Weights of a small transformer language model.
Size: 11 layers, width 192, 6 heads of 32.
Architecture: rotary positions, biases on query, key and value, tied embeddings, skips across layers, capped logits.
Training: a variant of Adam for these matrices, 138M tokens, 6048 steps.
Each number is 128 + 24 x the weight over its row's rms, rounded and kept within 0 to 255. Layers, rows and columns count from 0. The size above them is the row's rms in percent of the matrix's.

# layer 8 MLP gate, 640x192, rms 0.0931, rows 313-323, columns 96-191
size [ 95  92 100 113 108  98 120 105 102 107  95]
[[147 121 125 124 152 130 148 128 116 135  92 156 107 166 117 145 147 185 110 142 134 170  93 114 142 142 141  89  85  64 126 146 139 141 140 145 127 147 134  74 121 155 123 135 153 161 130  83  88 129 158 104 135 115 137 101 172  67 167 133 132 112 123 124 114 120 119  87 143 185  78 133 140 116 149 139 158 143 152 112 118 132 101 113 109 130 129 109 107  94 139  89 153 150 181 110]
 [161 125 106 139 134 159 148 122 134 103 103 102 131 134 158 112 138 104 116 150 138  96 175 144 131 115 136 142 132 116 118 133 113 138 101 110 148 152 156 112 176 131 145 100 103 196 128 130 146 110 152 163 153 113 163 165 114 121  80  65 119  97 139 135 112 132 134 127 131 132 106 148 138 114 155 121 125 146  85 149 143 195 148 163 134 181 172 126 138 124 108 125 126 171 114 145]
 [128 166 130 112 131 120 124 173 162 113 144 127 113 143  83 133  95 136 117  93 153  98 116  97 117 136 132  98 135 107 139 119 124 187  90 133 161 111  98 148  85  88 155 139 121 112 121 119 184 111 137 144 104 150 164 120 146 128 123 152  98  98 121 155 110 138 111 147 145 150 158 130 133 146 122  99 157 129 101 153 160 113 151 128 117 133 134  91 125 149 115 142 111 150 115 106]
 [102 159 137 143 104 168 102 138 144 129  89 146  84 110 106 112 120 142 129  94 131 132 127 105  84 145 112  83 122 121  73 149  91 177 110  97 136 180  98 144 145 103 139  96 200 132 122 106 123 108  77  83 138 141 132 163 119 134 111 128 118 128  90 119 153 110 111 136  84 149 116 142 141 103 167 135 118 118 125 127 114 142  98 130 116 148 145 104  97 122 124 121 140 140 117 100]
 [132 147 145 136 110 147 132 189 160 127 131 141 150 126 129 138 126 129 106 149 155 149 168 134 129 135 167 151 167 132 109 106 104 164  79 170 107 157 124  75 137 146 134  96 135 111 118 142  95 117 152 133 160 137 134  95 135  98 104 137 133 133 100 139 115 110 121 162 112 156 137 139 137 123 124 126 155 138 146 129 112 143 124 113 164 141 187 107 119 124 105 147 163 107  56 115]
 [122 150 152 165 116 125 127 118 142 142  97 158 137 125 121 119 110 162 147 141 183 145 152 146 133 138 131 113  98 142  42 122 146 120 108  98 121 133  96 116 131 114 133  98 170 135 102 115  91 132  96 131 111 124 135 151 130 114  94 170 138  80 139 125 147 106 134 114  84 124 133 170 154 141 145 122 111  95 102 138 144 133 135 108 143 116 114 121 119 110 125 127 124 163  88 133]
 [125 130 153 153 137  97 134 131 118 114 104 160 129 110 150 195 133 180 163 148 157 134 132 123  93 105 116 140 121 145 162 171 116  94 127 135 217 107 126 116  96 103 132  84 122 142 129 119 124  98 136 139 147 153  90 108 190 132 122 102 155  52 111 139 149 128 130 176 123 122 150  74 131 129 129 137 168 126  97 127 158 136 128 127 103 127 138 158 101 135  89 129 139 128 138 112]
 [136 124 137 139 122 159 118 130 136 117  77 112 151 134 127 152 147 130 173 100 125 137 126 158 150 132 157 130 131 143  98 133 140 146  62 118 161 171 113 142 143 139 114 113 130 109  99 136 132 152 131 152 145 165 131 107 155 115  92 161 136 128 101 149 152 132 116 155 157 189 114 160 120 116 137 102 155 135 102 191 149 101 124 147 124 109 162 116 126 143 101 159 132  76  93 138]
 [162 142 147 125 142 122 141 164 153 120 135  97 130 106 105 154 115 120  99 145 134 159 127 145 134 116  99  92 122 160 126 113 124 153 123 160 146 124 103  47 115 111 135 111 136 140 121  82 128 104 160 112 165 118 139 102 141 117 138 157 169 147  99 157 109 117  74 133 151 169  98 109 129 109 151 144 140 121 102 116  96 161 152 148 126  95 136 135 138 140 139 133 148 174 129 120]
 [116 158 157 110 112 162 106 153 100 113 125 106 137 131 140 166 129 161  83  93 142 140 160 138 138 141 120 137 160 116 128 113 153 150 138 151 149 115  99 132 103 135 112 148 140 105 144 100 154 133 117  95 104 213 113 114 137 157 128 134 136 122 125 147 152 132 147  97  93 134 122 139 126 151 133 118 160 130 152 102 128 135 127 171  93 120 160 124 114 143 112 116  92 150 113 138]
 [151 121 140 144 149 169 123 124 186 123 145 214 144 128 157 202 157 114 121 121 156 114  97 101 109 144 128 159 116 133 152 143 142 130  99 103 143 111 137 148  98 147 111 111 152 140 133 131 122 115 108  79  86 153  74 167 164 125 111 139  94 113  63 120 112 136 160 127 129  88 145 112 116 104 131 132 135 113 131 144 112 115 119 125 162  74 157  69 124 162  99 133 138 152 123 130]]
# layer 8 MLP up, 640x192, rms 0.091, rows 313-323, columns 96-191
size [ 98  99  98 100 108 104 103 101 105 108  94]
[[ 96  85 112 136 129 118 147 153  99 136 148 145 128 134  69 119 114 150 125 140 108 116 126 147 158 121 132 106 165 166  92 131 117  89 159 124 126 125 132 110 139  68 124 142 130 159 100  99 139 135 113 125 148  90 147 113 132 148 162 174 118 150 155 138 138 115 108  90 129  88 140  89 160  97 128 165 136 111 149 113 141 147 155 147 111 138 128 136 112 138 153 126 145 120 155 147]
 [134 153 107 162 142 145 125 128 120 127 131  96 152  67 132 144 155 133 101 163 166 164 143 128 117 172 108 141 113 112  96 135 122 124 141 118 137 130 118 118 126 138 117 108 164 110 114 131 111 150 106 152 129 172 160 126  89 118 120 112  96 114 134  96 145 136 143 107  93 170 130 109 135 114 126  70 142 167 103 121 136 135 150  82 152 107 108 125 145 162 108 132 126 153 154  91]
 [102 141 129 159 131 142 157 137 139 123 134 157 106 136  74 158 109 167 103 110 157 112 103 139 110 143 168 150 153 111 153 139 128 166 153 165 149 186 131 136 126 180 120 144 157 122 132 100 155 125 119 147  81 123 151 148 144 109  94 159 124 126 129 193 116 139 114 120 143 115 162 136 133 142 139 110 159 128 139 158 158 131 136 159 144 121 144 128 149 162 103  93 108 128 112 115]
 [108  82  98 100 165 119 158 179 142 109 158 157 136 114 127  95 128  87  87 136 131 108 140 104 154 140  97 153 176  99 145 109 146 121 144 137 104 110 147 122  97 134 122 148 109 100 153  88 167 146 164 220 105 126  91 133 144  90  83  93 114 119 107 109 131 116 142  83 124 114 148 144 145 113  92 116 136 150 152 156 165 132 130 124 148 122 107 101 168 138 115 157 135 153  98 123]
 [ 88 111 124 157 163 109 126 145 114 167 159 107 131 149 100 110 140 126 139 175 118 126 133 158 155 121 130 161 179 126 161 132 144 111 131 148 108 137 142 126  85 130 137  76 117 112 168 132 126 136 152 107 120 114 157 130 102 122 116 110 173 121 157 109 155 121 119 141  78 171 135 112 129 134 149 141 119  89  85 130 120 126 103 141 174 143 182 102 113 107 127 127 153 126 143 138]
 [140 160 157 132 143 159 161 156 135  82 103 107 125 134 132  99 111 124  98 162 102 139  96 131 167 130 148 149 121 141  75  94 168 132  89 131 154 117  93  97 104 102 153 142 143  99  97 119 110 139 112 140 118 159 123 109 140 119 141 130 136 124 130 145 114 138 128 163 102 144 108 145 150 155 144 104 113 101 151 110 142 121 137 121 126  76 113 154 101 131 131 118 115 148 101 107]
 [180 132 138 135  91 133 114 124 148 133 124 144 121 108 149 152 149 104 161 162 177 148 118 129 107 133 110 106 124 135 109 136 111 107 147 108 137  85 115 164 114  93 154  71 140  97 158 152  96 125 172 140 176 129 124 137 131 113 110 128 147 104  97  70 139 118 177 149  73 121 128  74 155 141  88 150  91 140 147 101 132 159 131 133 109 134 110 162 120 144 127 163 118 109 137 124]
 [128 132 110 158 150  89 158 128 178  98 115 117 104 115 138 132 130 170  97 134  78 131 115 143 118 101 143 132 133 123 196 117 100 114 114 118 106 125 129  80 107 118 145 101 148 136 180 153 126  69 102 119 127 107 161 138  92 135 117  89 148 139 111 108  76 140 130 108 168 160 151 132 131 128 128 107 135 142 117 131 100 158 119 159 110  72 164 123 129 114 171 124 177 165 150 151]
 [196 114 120 132 148 139 139 137 149 137 161 121 116 138 143 139  96  68  87 135 156 150 139 118 113 142 140  98 105 116 120 154  83 105  99 146 168  94 159 112  86 109 158 120 140  95 102 164 107 111 128  88 144 120 116 128  90 138 128 173 153 162 133 139 151  76 135 118  95 144 115 138 139 138 161 139  89  76 133 133  96 155 116 116 139 161 159 115 140 139 137 160 133 121 123 143]
 [131 146 100 113 161 108 136 138 136 148 140 101 132 116  86 126 128 136 103 149 132 155 126 142 117 131 124  96 112 165  98 137 138 136 156 140 125 105 141 115 134 168 118 138 117 172 112 157 112 133 103 142 136 121 155  73 109 163 112 178 153 155 162 139  99 108 119 154 130 183 105 159 137 128  92  99 142  65  82 126 117 137 147 165 120  83 141 170 141 153 127 111 176 129 126 147]
 [144 138 128 126 154 175 111 123 140 171 115 171  79 134 130 149 126 134  92 127 133  98  94  79 106 102 109 151 101  95 132 160  82 117 126  90 129 132 114 194 129 120 102 119 166 169 140 129 103  86 123 108 101 138 104 145 166 136 132 111 141 144 111 110 142 143 184 132 134 131 192  91  85 121 111 125 116  92 150 110 110 128 124 142 176 129 125  98 119 165  87  88 135 140 146 116]]
# layer 8 MLP down (transposed), 640x192, rms 0.0858, rows 313-323, columns 96-191
size [ 98 101  98  99 107 102 107 101 101 107  95]
[[109 144 163  90 102 121 109 150 136 160 129 107 125 157 133 123 120  75 163 107 151  98 104 118 114 133  79 144 161 145 125 121  93 159 130  74 100 133 110 136 140 121 117 105  69 115 101 151 160 109 137 149 127  83 150 156 122 136 134  87 123 127 106 149 144 123 176 136  81 131 130  72 137 111 124 112  96 128 136 164 110  98 123 100 132 118 105 127 101 131 137 139 121 153 120 151]
 [ 94 163 154 113 144 135 115 129 105 161 136 136 110 128 133 143 157 122 138 164 154 145 109 146 150 145 170 123 148 151  97 111 152 112 115 123 116 133 153 130 143 114 109 143 114 100 126 173 103 152 136 108 133 143 149 136 115 109  92 137 135 112 154 193 164 130 158 112 126 138 118 128  85 158 185 116 117 106 138 103 147 124  99 151 121 133 129 166 116 129 126 138 140 140  91 114]
 [125 116 117 163 113 109 130 147 111 142 135 137 121 165 128 146 133 136  76 119 157 133 174 115 150  91  96 133 138 152 113 126 169 115 157 168 146 125 131 125 132 142 121 103 164 129 116 122 162 152 150 147 160 154 134 129  98 127 117 183 147  93 213 151 110  93 122 147 116 100 154 106 118 130 139 140 154 109 125 104 122 146 136 145 110 117 146 120 139 119 176 119 100 130 113 168]
 [ 83 126 130 135  86 126 167 142 170 132 126  68 137 134 143 143 136 126 121 142 120 126 115 147 116 138 162 106 123 117 114 150 108 127 145 119 141 134 144 139 131 137 108 122  84 135 149 102 136 143 124 133 139 160 159 167 134 131 112 130 118 151 127 143 116 128 146 140 129 199 100 147 119 115 161 122 178 138 101  83  96 137 120 155 107 139 163 133 131 112 122 187 142 145 119 104]
 [ 93 151 118 156 161 113 121 140 138 120 143 122  80 136 126 103  94 132 133 139  95 144 138 160 117 118 110 110 149 139 127 145 126 119 120  94 123 114 103 100 131  88 140 131 110 135 116 129 156 118 108 130 110  94 146 134 109 169 119 117 181 160 104 124 154 115 154 112 102 130 129 120  91 155 125 128 167 139  82 142 119 178 166  82 147 134 100  91 173 113  97 116 154  94 148 188]
 [ 91 142 107 110 137  79 130 161 164 117 160 129 126 116 134 161 102 159 137 107 126  93 162 167 158 150 143  95 132  88 144 111 157 127 198 124  77 128 132  87 135 156 171  97  98 159 114 109 124 104 154 101 109 169 134 144  90 128 133 122 145 132 130 112 119 149 144 138 150 143 125 129 156 123 116 129 163 154 142  82 121 131 117 124 133 127 142 127 149 141 128 101 130 119 138 143]
 [ 96 120  98 111 142 142 138 102 100  76 128  78 150 156  81  59 116  83 107 133 130 108 136  96 121 137 138 136 144 152 136 117 107 144 114 156 116 129 114 103 113 137 109 145 153 100 141 132 128 145 138 133 127 124 157 113 102 165 177  94  86 176 110 135 129 165  67 160 131 173 105  97 107 154 134 133 103 117 122 113 123  97  99 141 164 128 117 123 123 163 141 118 108 129 137 121]
 [115 149 148 171 148 118 118 104 104 125  91 163 138 130  96 162 135  97 131 112 130 153  93 133 147 137 144 116 114 148 140 131 133 116 104 154 123 137 149  98 129 139 116 139 131 124 158 100  94 102 157 129 119 177 133 109 138 146 131 120 108  75 165 101 105 150 134 145 137 175 129 125 113 108 138  81 145 174 135 138 115 148  94 112 134 168 133  99 115 164 101 135  90 134 159  91]
 [115 139  86 108 129 121 116  99 163 151 176 127 138 122 100 123 160 134 121 128 152 146 127 149 152 146 158 132 103 149 165 131 108 155 129 113 155  78 150 147 129 132 122 106  96 125 133 174  99 148 164 108 122 151 123 111 120 167 116 110 141  95 131 106 163  71 151 115 105  91 140 139 128 117 175 152 114 167 165 173 149 104 142 132 132 144 135 117 139 119 157 123 130 147 124 114]
 [ 98 143 180 133 150 154 140 136 140 114 107 139 126 157 101 151 122  96 154 139 131 137 135 112 117 109 118  73 170 106 132 141 150 102  79 112 120 172 116 158 130 147  73 162 133 122 134 139 161 105 155 165 121 127 115 112 106 162 157 138 136 255 116 145 129 173 143 162 120  86 127 133  57 145 105 124 118 101  95 140 138 169 103 118 102  94 103 150  97 137 124  98 136 161 150 124]
 [109 124  84 148 141 119 123 127 117 119 104 127 124 130 122 131 132 123 144 137 111 108 119 167 133 128 102  82 132 126 131 122  71 130 152 148 151 148 144  96 137 104 114  97 115 113 137 137 159 127 140 163 161 156 164 123 111 134 138 131 112 196  88 110 127 107 113 114 124  89 109 135 102 137 132 146 115 159 145 104 126 159 135 122 128 133  92 136 124 106 119  92 140 139 117 111]]